Part of a small language model's weights: width 256, 16.8M parameters.
Each number is 500 + 50 x the weight over the matrix's rms, rounded and kept within 0 to 999. Layers, rows and columns count from 0. Numbers have three digits each.

# layer 9 attention query, 512x256, rms 0.0771, rows 0-127, columns 96-127
547502484531551512437489489413477513539527417625606489451488499512468541517513480428449442511512
508493515554540509575358483525441454479455477515539374598517466484524512504490450434505537567523
475510546443444604494560426548613524496550445467463463529545435434466448486478472501452469397455
518421521438496519430491451615442411481496423564507445426416459522503465529381520470474525463501
606489473532593523445509497469430487537458524361521534388582552510489554541520439492511478563537
463495510469513578450449572435555533577515460514485510554557474456512515478508545511583511457452
440459583582478522569374491483551517485463473483423505530532568523575573536504473436475570518558
489510483509539470460579498462494601613527550513518533544457568484513466544576461430501462535492
555535558459395447521561471442338504513534524409510520477516431470500496494481546541507431490553
535529502516493479384498417524567504452473478556441480486525464570531537461551513585496533460504
450436489487502489491507599476487448478471490491441518495500481521507487428432484452545552594505
464492456480514548543510499593502500450570430486504407543454539614471500446473479551511568591514
519524538498478522528515411472480411537568558557509461546483506430529498506473498512441492426595
544522560500565526568471464485585537497473539487533471532563458497494500473487499504504551436481
423568466477466467542445520494612462437423527489509466559504567572440410482596554496472559540382
557507492455526508535569516532448409485516559455568455473459465554432521626471529445473462452396
525493488445503468506417515543507476500530490452503544531454544406503490438500590572505426438563
563581540551516454517378530450528500490527465585505482495478449529455548532561508532498468556432
458551484503513481499542474539548518374509572528530449519586489533558482571489498569414564544462
510446483524604442491485582465587423502538562460521520511432493582471468587549477328536528512461
500494552537409443500533517501460486421546466447468417420475477476477493532516504485539471486488
443495503471484469435496482564546444472450508466454484485504485497550532585479484561434479510566
430510503431492469502528573575541483447441434527530534574571450488602464500488526526454511531420
454527410528555448513481489541489517470463509483508516521506422447502574540533518494565509597506
578517458574474552588499535484452485487450502415492515518499496541475531459474577533508499363532
434488508511481585462527514548529614426571541483471447582497569491490469464558567516528587531543
464463541415575495497454543484511492456492463450447507522483510568465495550598507487546614454539
450568528507502501495519455492515539547404450515520515585508538520494480488415475559438531530539
436382489617501568406530468543467495427558527485483479504451479409451497553537467525398533539532
545474425522376537535486544519511513564502522480448507580535496601541543459573538470492491520584
545506500419602531460493501483470515535453534467580542422491567489518540496507500475444484497488
525408604454501459520516586578548482464409525474448514426486461532515574521510451506492410511495
532538512555449482505470480536499437494504421544504504497533416501479521482490507456506379438446
516390520420483534530554492523587477500530511470537469505505421478449499508446474442399514457509
528511523475533563491519493610379512500458507473476498509514524467425383464445554517562476490529
503398429449431559488473469470478471500510546574603515501498496472495466456447483464485542430509
512504517459467550518495528439501470482501429474471628471519483402510506529474456544495444514460
505428416471496521539426487508533532525526550515451521553533456554435468495532541502465486444520
478492485480532493511541515480556446577538482469491452498560489513541477491527532461482500470543
540525510534466538544530446514500508528617489514521437512558539473567432574595475501492547390475
552498483479505538467438477486435444454424600524481455516476488482518500431500493455526519496584
533511495383482501556523422569497543574484562506484502535503506515565484583485483518549500474543
401473533431561430513479448483478490522519521541490485558442471530419447482544492552600432473407
554484398509519541586452505599491494416349522392547533569524451586461493399494589487529553552531
549549554508532545420573529504457440450559572425481507513500544486325526497499492507493505526504
520506509426423510427549459510461442471508452450553481538457533419461454517544467513489497513498
392458462418467558491548459442521545527472452506443541506402446480414475548472418440526487523456
426524441495542540461526487463497492516543585427539474526545434502525463544522490557495459476533
543511458548500464487490576519540467512495453487491568473540494472480440502532455527497489498460
505596481450493470564523477547518447459498461440540556465395474466511455483539473424487533420477
542447510545553530534481477536621481508490495585492434546532446507481465489434485430552453517525
494520501483522540468465580519446551482460474505530462469553567450472522485585479585460533412599
535514442487491480493532584531442461480528510598551499460532533477493500494485463461473435441447
386455521488600466518522508558461535562420567478521550511531429488477426495556479551570505567485
388453418422459464505482484507471503541470530461544529600538446481452502508525536661515477509545
538492427412553556475480417547511482486511544407534503420561508454522451449446423504444540474484
529502475503610470433570460532484432591477557467449533429509552458464500496471379417492431429453
512529489441479466527413506491491428485597543553521462502520581481524521597476553455448547530478
581486522521587542495565464544453492489509589440580492574568525418546456449473532454573547490469
534451539460447460433529479555489442513518448483471459432437493546493513486567446496452521507574
476531478501581443518514538478500437469517521505443533516487553519499470382572564533513573592480
434442547424530463445458602446505472506556496466649463466529529560491555420494454509458535535458
445461552449564530481564594505413519465432490512489577492519507495494482568471517523493512490522
443433362532543547489568584503594508487468475464485534562508545555540482508493452552446548462549
452453512522548456540443575568556523566540512448511595506532531451474565420431544526606563487513
518586529467458605454524477539463537490460473522419444429405511484550439518408514511492508483478
468520433490536510512404619584550530386538490416482508457489541510506472487587509533529557460572
550569556503419484467461466489496423522472426462524480550507554492477593519498534438432480452510
513525479420501528450522403438437531529483434550413504500506591512528515483522542446472524521603
487554447561531497537503410515576554508466434513460499418560534461543523463525589484506433573512
559524482513492540451466509487543444546536474489497468589511572466433510501481498510399417512493
529502516562488447486466546585531505477574502547495529482524381521449532483546550570490633439471
503538486565600635532453482484533474489517547484521484613555527534418414504510466482485416503499
522548544480479501439524504424439456450468593480514519501466616512574534462495551502474377467592
479534531553403520480454490611383481418504470480540484502521438496487434486434508519449532637530
367384534528540563520495437538518486474503486446477540460392552456466571457505519594404452495588
507491533449487518463491550574468531482500540577501508542561504468502497486542424401474580522441
523511415474433574371612470540547459505546559573522511472543524394407468503463533531533489609384
459495542529425407546540464498535431428579449551479529570483446449487503552537534484482440484489
492510528516458465471524529515483558512509581432484557526528516475571470491604491508543513436486
505537542478459512572400515428525486371521466475493521499503459557517464448420484495457539445490
548498433513508475537454439459581531511479483532507456454493427414459504553562434531440493513488
540446564441567538511516532557455513452464481433424432472468489453541491471498438513493513512483
514481506490470406516521538453525522540511526557458567499482463531627559507474512551483525490460
491511472448537486520446490467579527451479531462442439535517503500558494540573566474388511549473
570515596495469471458511467538529509506477537532468479530521534501554454533459517595523546522504
613466544509546534519458490484445500548541529527463546446536469521501535547553519492424478464554
483531473495539564479492503484479560510509456431493545545535619506519544488486459464591483391609
564594407536546479461489452391475498500616490473487495439474526493537485503411477467524477462476
404468499484531499447459497537530554581540517489463503407564472411445480505486443538504444426523
522480520418472435470565526539544454472568454469519543534491518398522497427425416526493448522517
459543533491549534546412487533493477593491494513442549568428552465510480542496512475556511512447
527537484460456441574491470473526505570433514458497538569523417539578555499509465543491524495520
422508512513495568551429492574485444568511537485537488492526578483452552518560516516539498516435
458454504432552539551456549476526611548481501511552547578519489497493480388483439500435556525476
455509522515481529441547516492484475469457504545483466561487491497553452394484393509502540398481
560463520543533520490578571468571509481535487473516469535475549540605551512428497448505508442551
513540523513418527561556488470469515599437569518559513513546492497461478467501460513476459528435
469487506453472490432489476513556535517517480500569502478466456527490477477407445467527465478475
547479530440512458496542486483496476556413526478513458466460523484492432477501532508554524417493
542446451579460513483494497483537459563579479532462566457520499496500572502459437540539491457528
518491518438561579438530453560560558413533482402527503473584499492524584456457465503513516508499
492436464550563534580517376444570448587419452433536560434477506461540532509546452496436484555580
452512544543501399470550566510495472515510444512531489528472513432512481468550409433577541455495
478521505466481512583547534451568487385485431481552573665465510551447542488506569457461503506499
473484572563547542522493521514475562501482499527440452452586512524464498563459493563533507450529
480540559510471517536474441437563574442593476521528612487482440435595454458503472457443528495426
559460553405480449503453418473448464491572521364498541478496442392468596519476544532519548515477
564550574449442565455501514479496468542491562540469484494427516463526395554486482418386447429446
578534516426494503525563520637447515433515560528500519562540433559405495519498487601451526468501
541488449443513486443575429537514517537528469487533447526532530513508489494465469526573515590516
587547571566579489476548574478519470418444555396525500497429532515506591485442460447425473422521
602505454520495443477462487471472577535538500516506469533510483489557531566450608464476439464448
515551543477526465537472562627592477519538527525464526499548418489489461488468554432518506552475
514454516543464583425587467446463572524513520485455501531472624501538521529637388484551487458463
540529495523503482581486470476479517512548484527561538571614505526438573566547470477505468578434
572420524458530455462471546494542520446482610469478536534500495568480542547506465537512448496490
473527554475489451433496450523517434435433480510490459437457493541595548495417484493578476462584
491469564520543531507556449415507439500490496494491453530488547519475495532467501530420503407493
546495472507521602548466549569502527540484477534495551531623550484377523436502532546503511437453
514484605447564466436469556493444529556562562487536520397485437573481592558559461490553490533440
469389437556467551483525496501487412462514489511480532506444466436498586481510516487523505377566
498430555475483487509430566496555549546420495538435443488473521538425567574489439530496585470474
557483481526516541412603531395569488532501407486489480529526481450504455513463465533494528471511
516515531481483475492493528511463445466558432580546505504448454484506449532463484554528466529469
516461470390449512464477574507556486466506540414494581520624560547417522417556509490494585495392
508519472538434496454511530519516512500519459463510522484382493516551519532477400528500539617577
556475514480496502532475501526466524495490497569392547544537425517455527523475487428520555494495
# layer 9 attention key, 512x256, rms 0.0769, rows 0-127, columns 96-127
530482491511520480479574404510570443454515429497494575496496456495523495544465504505485495466486
466490532533461460490426495508443494446491596545616543475449515479467506450469448447496554460422
461512524496442508557529542547499476443610462498481515555460515474522490520512547467407427522440
490443573494524404556610608482582503382478511474527619497480462514432510621449558494575467534503
463462517457535574443549448432582473488599568417340509455509588525573554489479494507525569554510
469528463370447535462412472498475540514543381468468483524493488601522549433459518489507514570424
531509545513517457408399572593463450520510391538480504492534503444496479485547433493487561494523
530433513498541497420527487499467411515472602472422496486518484578452510456469462387510445541378
449478385496537516510505437497542502435522477512551584397467467474580558480559475527570440577538
464538499493501480545477609509526454542380454489520420563477523517487433515438469444577527462586
567482472536546465398561464431465518522574555484468444506501474525470561480466469512489543493539
451473515554488487485478504559464445444489541523495478425525507571497444511409632555618510454449
444449370439498482509550455556444514439466550473500494507534544488497513481457514517454468499548
538520530511466514540435498486523503539440436488504539488572492580495585412456415581548437518439
437528536488491539516463547575466521493437535628543522514485548526517454513558466491516515532589
448417484519485593487487464532512575454525532588533562491574448469419442433460543506549485462567
525424409489498535462457514467597442495468510501507494496521484561554511480498553504575430610496
507525513489485436611413545552534497464477513547497592533487416522504483463557461483494549554613
534578564529546550505482556461567517502454572479503494459457586551482547489555475461498541520568
605527460509519462550523584486477414532566514478440574552521452553496504505444482537417520449482
480495542462519476536507458549535590445571504439525497417459522466502408622493568493598536553555
532477450496504501475523483495456477450540467523519557542528546474429405532534516562551447478560
481572522572511566542490485588576564477557438430451497559527537588487526568481504428417531526524
530488507491438569421493511496490525530524545519450497509532483491480441581393475417399515437461
433520500496574460468489468488495493471489487557544432504532483418460477496508452599505524588479
582441535371460509570567539570464438377447510518507558593489480529598437499522533561503468498450
507430474511529527480535513522497527573535535510495495428511559584442454400571491473444528354490
522475593521491495554548473510490529469497528487518483593518614465422468482532464555457536484481
453583595472562503562495475446457476464477458549545474482419475450457534566507492496491492508507
479471449486503518573472523519482525412435446460527560444514517503568501448584531479525491450521
458484511505529550455492485511489552526465544401471593520512512508581535511456464529559383418457
562504410523540515545462523455459493563596437503477505484543529500432491417515588459492575519536
473489437535524506594463433402474451442470432479450452515524540485471500535473426451550505511617
503470475514478461499460512424505418479505538519493476533536470581439539512553565446433530546507
514366436462533518467546481495646535464593549466546488444422453462526539536527484563471606510575
441459461514510452485531623472519467472493490495580508451493471613528570458447483388445546517486
473517384516495571485491475507507547538497510539546539506488411441529502534480529493483498475448
478462601395535509529481607415507556558511442469488434442470491549543558508550505508487438530580
504539501516536516537492416541510501517479495544579644513504505529467437478483563555423430501448
427478524463539509490532484585504555435466440504494498464534359481556474548530483518490462561508
449460540562554542522509440421488501467555445523497550533434432471518522492531522510485438507467
473473475486475521525423540490463528487490484390581519496544501634514619518550522508459522480458
521462490504423396512539539451526442531503575557469470488456487529599459571559523480428405540514
553496478525554422424529545547489446404478509582491489503440527430449596461512435504551470552488
502524518497580474512512591493535569474479587458469488391464530449497532445474497521481549566540
586564490481558486635563514503458509538535600499484510517562425463605561533523559532502490478445
491427482542486516458524514535518484481471502553462519457453526513561521551472444502401381505442
551415555503488455495475498444506528456447508557473530471480566492523532599473579483436460478545
560571487375530535452457525521630475597508464488499488414544571499571533452539449505547502492539
483459458504485534495540484502510558499486548498572551561525448521498523465477603494508483550484
506538504490449448530462420547462533466560507497468565548506530486492546487502484484474513421483
443510438399445516490476498523526524580478559439554523422489570529537447491542486545559498496501
535521469563450401543450476486387543426471547458559572480527452496472542514570492419563591547546
533437507461551534481560568488467542486539511466431419551463475507476513420502506525455521429488
437471563577517514506350536455536550463495511526518509455480487504505438568483527594501439471473
483490474607563514401524508501549439462503553512525563445527549510475528437517450470421512516535
503582475414555445555535533544469470449543500456518545484548479499491440479465520406506501467434
512506547437537493547507453509566507478476492454512530521542536549525471615505527554497528558493
512455461464569493403451545508568558487362547429561493449483497517439555519467415481518535536504
486580473554449505565527447485500437506532483519483541402519516513593485522452588599493536502471
443509476589538588471524579520515543496477521443487428498428518513521452436533548542505533519485
429457552488481469567475497550494417560550544397600512554562572515487507560496507542457468573530
502422536379557512462472553525525533521482455535446563468564454510473464390437560403539457566571
547551509467538424480486474483559474431515542511518500502545531516576432460533580555508503502417
457461531536442548521459528465494518516492492396490493546484468492440570549536503479493524537478
514463511480504509485529525484545556516499550448489509540458535456507467508458517471521477547480
432514426511547510466485600497452473482480462553569527433514544418555621449451437491543451531500
514472416497441462483434451447479524552476507577563517549501474540527519469473537571551516503563
484456528518565518511496464560550504479518427483551471474496499448534458557548591510438517556484
453474545520558483483488465474464479459409429574449470504475447440539397516507524528473415496585
517467518412511523513440542462462531501558438530512507510503536470453488435490504512535425446606
432471485454550523446548588542529519560486545460604463563490480500460541503513515513526504533568
443496535584558602443454504526523565424469450539440545515435495519472411505520476477532522538417
536486417473496519524450474536489512523445543364516524504526501525564565479528452598485562500594
493498540480547551458532490552577397541480484509465490547477468544382519564434570520526457540589
586511499486606485577494525405486485548519578554484385484531527440559483457436539523456562436521
478584526478472506542489498490450386569530418573463516510552531513505546519587500542445517556455
536573483431562553526522552542525548444455551559489464445573465610554518521382518496549469639498
460519497526505602532553435563545540457506481503520529487509514457486474519540530403413497518439
483556532455478563511503482494485470549482451457407515500466496539540484481511522453421337498531
445513523531484509459512429563503519455453485503474503509510508540522531529571531508428543471536
511609516570517560596540524471481537441463491585492536412492436495509515467522488422455450437509
454444457542495488530527516472477452533504527500555499477487498515527475494467500524505461486543
504534501521467489516501515564471506554519528506553519508514497437541481435485435512529493513422
577512504498458436464411534424383527483488582533514484514467482529520515515544508533500518472561
519485506565514495441494576500439540488509474399543465491517427573489497425534534536545481392536
523426589533412530479609454482463539510481447552437503540553524431525459400502497467489546371527
537462433517550429517490457547466481455475589386483550441542501496602583461564566536495413474462
483533473586492527494535467410487488473446506462447543566504486523539514427437542559484451592563
449481450536545471532425563507528385580483605525480488461459467493542484426475414435488507557491
480510473483530539439495463445591449509485505530455537545535536512454505460565562499444409460594
494557515547516514523485412539473613524551485512561477479494496507474494506529523492494437448583
556553478488434395509463576493574552518483421566478553458426415494487503508563573501491548475458
561464516541508509542542557462464460490462458592496477514522559577476473517465477429503511571481
464493579532507461435461596563548501585565516521462460596541481597567507397522486593450575490423
503419424520549447505455517543455444470439552505604557509522505547533528473531549466458553487488
505499526517539505474497563502530514430521507373452548447571524417529465500517532556485430467506
463470546502404475441545520513473466510474358565475504461435514510556468428550516496544509584543
520493538497539540498467486589441471442498566461557584505510376468467471487549516440564451502484
380490587482544596525425491495471436502491536549562551470459546539451498553499395468513471536494
477411458475462493509497497453409436494512526499471544540536505493517532547472477500520501507444
507522625498507489457547534500501541494576543521463539481536481536536484593519537521494485405530
501529509486545481444457449443407417490509538523451430516556545485483511532503583536523370441497
500466428448536517542466506520516486540525502473517489492462484523508477532453621506425472421550
481528528504470567560448602524490464528418448479447556499486593567507518470568445568460524594495
443444447409554519455441522493574528543482499509483565523469480495486475521418458472417514443484
531609533505426560486550577500560520524473560488416536566436443526542404537502475523462435522478
559498545486417447514652489422459498571457542438626505494547422483499438472479614622472460515462
566504588467508550425487442516453500420527470459450551490543426520503467428471525491500445467496
429523637521515521493439474455486456477436532494488491492501493621516502500469526472381475443481
492467444507455453558494550517469529558523525567569423492431524501458510523483422496480548521489
524471482502503561535525480460418443534422577493422485513487537517453478465491472515552531444559
479496504516537477535501536491554523557485480505460584492535486416557519451516496487582456439576
518491571484478471528485532529425483508542554511505560520474457506530595545558449503472534493586
467504493467495502443559427486571536554494645583430504398530491511489467599529415447573502460440
490452506520432504466476501560512534431416453508500488504489491608444495470527445525480597412527
553503591492520457524506484486522551544603559496556521487517446488461505515455493520535513500452
550434386557513500467458501577523503536447480447528566548499491463538477459450485464555477491490
521469550542523459503576477493416445482497544488440525542513469474439437446446461557480497449511
487545465531492518574462565484531527535504597511512551575526465529411532529503485500537483408529
433484568528424444452531488496460559566549572461513469506359478435473526534507449585458503509431
493414481568450501537451526453596513539497546567527568592467442490566516532463434473527500499445
552494480437472406455396566560522455634520478504531487530514544480501388567488438470491609495505
432515529471450511557579497460485523516488484525447569515424424545492559500444549546656471470470
522455486527525510437479535565495422563439554421487510457368528435579498512475555532508527480514
539447477484507543477566617469553526454512493497506580416552550686624504486497538449455485517512
484529464461442512487443610463471460501518542545548506520418491470575451556460465518482486410450
498422483527475489491553472487434586410518439572494454576585503485537474414507584486574540473497
# layer 9 attention value, 512x256, rms 0.0682, rows 0-77, columns 96-127
488494508510568430435528422556437566458475439531553533474459571508503509533513527524583500493507
459541454430513421494501480524488503618405462467517488461411507419452481561476497507507473467490
515565398508402506499596494535560505486556482533455524553533534469506533490525490383468496525490
519537596463522432507470424536566390513465465486522514549494565596415485482518405417406481517608
465479495466548551549543513410479440535450396422514489531575449423451418467446488468450459521582
471618519505491466488515508570428487555497479590465542534533535540497492458478416501426580583575
419450533403595538335534503547524485525457513368409484530589536514455492597493521451450535487572
511566521495587469368473581424502452529423466565532518524580463491496507633511552528495563449593
487559430515511483571535557512612570440533420642497564490539503493531467530456548525567542491538
580434475521462466531433447497507493447440573378473554515479488499555400524594482467493568517527
486488444439517528431593531457517507555502428424469462571544483393448547427508591522537435533518
470471483421452513514477487480427480509507554535474472496496527448446557537496468479564503606538
518425588523478430631509476449535503483567513459615563597479494509423421589560388635495456433492
549416466570573458527528551408543524490487545533484530410491486438573489479564517562527528472414
534536600484546460437442522486474615501459485581589522508465446573458524459420428449594530489457
514507531465553478534533531447491468558515543496563530506400397556463508452578461559509514516509
416556521448554477473424487509455526515559471491538566528439466546546451458561532543503501479511
491540559489488532469542609412426486511548454493498521527495521427312585627515495467587563400502
468415546457551497533597559482579543569533498524533466477368505521545506473414496571477442553478
441441496477519532411553494480501510538401508455547480460505430519494496444574420506493591438424
473509508503542536574568434591587524616466677474459455511540470508539467444486492559471462422493
520431482558492479444460508460358529514511555535473620535511520512472472393492418505493523544494
445477541564546416551459438408451466469418524530545506544553558460458429407564555476552422454474
477489565460499526597475550484502589480526524502478448487543523503466465569532411497425511447519
500588626507517572536534479496532433486483541547506554573481404548487484568495443479426435486492
411466486498565471526481496469460528491520502405548523459537421543476544472608480464512484498488
517556475580487545532531557609471486593513558485490517471545494481402481522589587488534574522321
516466535623566573424516420543373471582481455527461455442444432448415459502480491497504513545519
453601534445506536541574485522587522498460426597540505550445523389467397517480467502537449494473
456568471475514504389480500557494468445483482461458520481480535498487514469454484551438526542598
446523476477475659542561515530450466420408529489538464484482566488518542470498612439531343574493
485465489529516519465494528472484585455544540539475571480442556553498491495501459476525565605494
491438514505463529473524504457570568533442530567453580493599506529476411534472425553526603506609
541448579529501488430507428480565566586481495471514561493488431469487529471485480464426460482506
463552449406542549573523548530538489564441386521484547492490544492490513447468491462508494485529
383444452445496567544549458610414443421575506472503563480503619456480486423517531540519417411471
516525524549429554598475550466440580536545475453551454452466473573462470469450595513461450518400
538491518490433423452513390523598541420481484476576552437501542608542537515553553424527496546534
518481516498545498445445492389436513539457533490518476483478491513514526542492542484583565521517
484501525516443452566481431446421486497528555522435383499540511536502453518519443458484472537490
522486452546574493552585454440445498485519473502549515482424512492557618474526529525564524500442
471528521556537475474477502449501514531471546505538462575452521497482468537450449589582612529540
598501480463440493471495432459539527443495530493500485592436553525483534477487482518481469487507
494582510461392519521606449525494462447443543551524457524422433518503484554484500577584467528446
510516499546529561479584497550485515556480493418503518587464536548488490411567517536498416392551
478525515544445457427533492483532430425476560676520553512522529475481512498497480476441534494589
542417452506522491523493473531589566477516457535527476433510535417575525562434542494429515427439
569632538481577514596452529481457536549608454555500404485450558602431453473486581496452485534553
489497411441396446491502407589436510537528527459546456534387435398443515530556577475433528561541
486599406478521511431573606521477422581526392509581412477537522416530394503514457540534545502506
475540557514465488478637490474517418467472491432622479497496569518546546435385462443492462490497
446485572554516544490454493552595543562467579504456539463469560426570479490508426524391535495509
462499521510415554458492605494578575392478501503488519380589532481530524537416571490402594434468
452562602485508421562523499495559449517412457494532507461529541518510564537510537605455506584538
507555509539559385499465470563450445537468531545558440557433549520485500495528582490565482556453
515477458459368511478482430506589551564482525515537498421499452485531523543462469509519600511501
481517546470475479448581480456532523516541452512463453493506587517549609514485515526418451435554
554467494558532494449518569501631588471470431577488513504570500546517417486562575527476563430511
462468489607528499493493455469536437512472488510497501475524475443534527416451498469418511532477
523555515484541376474432503583428447547530359409488582495528524441601507459440482546479523497573
431441522429486539541569493533488473488424434564536553472500501419369603476468441527481488470506
515481452433497494533489512452475522411547408551504629449452530482522592463392490472514530582573
437532496513540520550469504504516432470459533491456460583457496435460419541497567474534569545519
477458508495513587568506540510497573637398545585437556469574480503510502617516467524475568415513
518491509492472470549496416533545598501523431514528443475455473481433555521470517450544470464449
429503505389491582521459539493419495463477458441505444544510499497453528408442506552519418504474
508505522515486408462557478518389559600512553466472480470586452499521425458497487455507524565481
539518557425473581384498557490490423483459471499534512527504472525473432505474554475541486581457
405491512553568420454516526536502526527410511506531559589466558550490512495438545504515449453488
515456547518469512434488479433543491516520428533460475449496474422494448619567482447441572483548
528537505549413550579465541534459502480536377476448591516614552444390619504437463505565507483419
469517506494509483578439522470470489514516501541426501601464588490514559513448489565505476532475
481493528537482470561509498580410571519528540570508521516508561555393479477413515544481553518444
504485398505443526539615528485477487453540484411486545424515594588549496491395464449512554597511
533582467504604448601462472454477537521515552548463453559560453476540508528376423536475567433556
499482501505543486464472433461451427431516575482504669489460430477485471477500498549450486553501
503422564488538627475472528434486542486498495447464502528530575500487533423504419613515442514518
503508578491483452483507509577430586502581508571527519501511567524556529542464585498520491551514
# layer 9 attention output (transposed), 512x256, rms 0.245, rows 0-76, columns 96-127
488490514466497560513560547566606485531417409508473497561584495452559523365501585482555488546506
498495431526571525613480543397469572498538492457535456527445484504404542558512572542408498506432
458493435476390532543506449473516532632493474530417519529449412454488514494470481496506481531505
584512541559532531531535472605436496430403504460473436566459475654552448398537470550532458567557
463457403460477464520631474541579497475437472502498580525496526605601524505552482484518584484511
533546576531397476407541510551533527558583457547535501516443532468418499426454451537516513615577
484535469469511535425481516520618386525530472504460450612527422514593485431488498527491498465519
522503431522493502435528472512495581487605546521556414561508498498489368517469405571604457521561
556536486465498585486507527519449456489534537479410573606569475365442407385526556490573542512482
591467509471506531521411566413519494521472651465523478527518501519543633424412474470430484489502
569477492556411457463564535494571547584522407408504539469376563515498464329487421506516513463441
511528465503535539415531500494561417455494387512445533501462528405495532490479479567427491637495
468516537483466561495503513539438490514578531548480554519437525508589591549464474473398515495511
472503497508489507542521436467448531536584520418494529472489568564506474627531541554502516502470
485507606542548416492440496451548555515470548572628420448549453488529534504562524478501511559595
447482476470517442505442388506473445524595555444482548584570519521546533444472446535468552482592
473564501570551530454502559532412470506566502477511608535438546531526549401549563578491480554539
493434510494489517497414516480457547615435572434550538489512524437518535468395532533485559390469
634575457454506499522529457554489402451405465469440481548544511566619504499572509467475427500515
424414461528434518470441510522505446484485440532589443496506488497481498478346491491443455502541
512517568536554550486485493437478474478472461585545469482543476483478539530426555381537608579429
506532520576418463484474477495409508473472435535556500471451596464404566505494473508469488443434
468558566537516463504623452466435461598551457572466556395558558584457461481637449507554435510413
492407494436452563366486449493490493549526538418529557434599476470494526567470500587544456516452
471536501513548470551391573599561480465506445546514544547460474486512484432564503513448490507447
450530499457447566483412472471407415495440450535533465462486538450532517448441523609436478497477
531470443461486444508446590501535571469476523490488448531583400439541522497455488540498546454519
514508457494485483496479449538527506395423470476427431540511467536518507501594578570497429498457
441455486435527480476568479634509557552451471365498520516514537493506430479512429436533608542498
481481487550496504532529466437478495570520406527463488568490472457466516514537530642420452510528
511413417548522463485506542450574554504475455455602477571455497546524445616456481491597462535471
571458546604513512603399436539458458549521486545585521562513435443501478503475518588530440503556
569478443396493533500653508496466531490463536515533467595550503627474545455506468487486648505532
548505443563521534386495579409489554495522501399548551419486504445573491421490559473508488583455
418475526414498555516502480436526416479538443464518475479466440506514459556551478518433525575489
434519520498518518545549518481498527571356489511448502454530568465533570427521587530529437447573
576490595467511380470467531589461530449488488391518466536677523554442464522577527490607491585563
491458468584486461447587522477471387555477541476456650430506542532483521478540485507492475428542
529495603483488489611432456494415438570620566471592478485591518465457457500462422432540489385546
536485482545473597462571458518495507474482545558543500534428540462547514460491484503572550455521
531512451539492564501421470427588562517624453412568604490497573461482449527506392498430492512484
414550659494460509531421532549464480570465554459551456427465398580479498484418499427537530489502
570485531548556559523485571472465561482499450603503550428518548519460504450482488506602352451542
500471565381487431512462452463464503574448538520507500431488494461489463576491492411523475443446
457603511440513465503600503475522539471468570500468482540469381562519517474490590507507485606578
519483434450484578424531386484490540533459559574486637470481489456469530540384434497487521450567
525427440496476436565479448498498498432501435500447474474538444480480524483457623540494453521524
530535644428449478514554437584568510489417419523498503485558477515524464547601589419439552564461
448437456474489509505532463506594531492579393515504506510520562567419470335478543638489448463460
484445571518436554377454531531528477523400488538524343542445502537518529466408482521562479502541
522501518429507441489574530562535579502482425450475601470511616523542544567565493475576511506588
451482421522471514462564521484519445446548422493456473562509457512496448481533526526441568472467
465518357511453551505512435541463605557467480532565532522563496382513499594418500515437530620434
433407551466454488451508418464590469363569445531498556562573445505555428556503478490549434527447
403506483640545363520490523376496548477469463437417502403515481625555399562496550501605528418529
512529610469418492552576534511336526445495589497509596571504584486526507458528496593444533512524
517461509585520549488557548468495470609554422529522550402474533494538492518563475545531468515485
533511464598523537507428505542440471448554514479565405414522392559423540463490491381587477436566
544588409499482539534617428471515560496593502429541521513533622442550528639558547472591460502487
483490530485416557502464450412488485388505517478487493490478535608476511523572478577450428512451
469478445510464496455428535479477484531525499460488494515536539523527461549429497549492481535527
607484578483473525569456526478402432530480522472404548488572500361594510470521485487625559492414
540434442416452515534491462544537653507472443534422442476541498522484525450424469452575457462584
469440480542616568494418506490406517417546590508542381519502532457382475497429503511513556477435
427459555513554438497436491403473467574487476450558455473485434402578481497508571551363501550503
442556556514362386488530548558536473553475491468561527505469495592561471535543502493604507547531
529623497493472456451482504495455598466505575475590533449488498510488518446489517557525547440505
489549572447477391382504526418572516525420561557477539470480543525487533483437522545544507482534
520462556555520470488542468502442510594543529521455482553489536405459406510489487482497501553492
530563387519523523593524506423543467515515450484491465507372456523466458532427420538476576567475
483460459542495561594551483503533434532496426436428518475462555458520509508513556537474524495446
523557512538500531472522474503438505412525506492512610483541515469492454528533525464479402441388
389424431482435490531499493466511477563429526513463464519577428454555534524448511580515532503530
476500520414494521570505463539441467402397557464465542524437465462522526559472520534436459523475
498601538525483554547507474532452515446531453560568426554460431487519532501515490491441511423576
544490476561440437575478571447618491531510480574489549523519523429521532449525489510521477431386
521488490501448482427432493466423452461420432612555496528514507441462522553428527517497506403481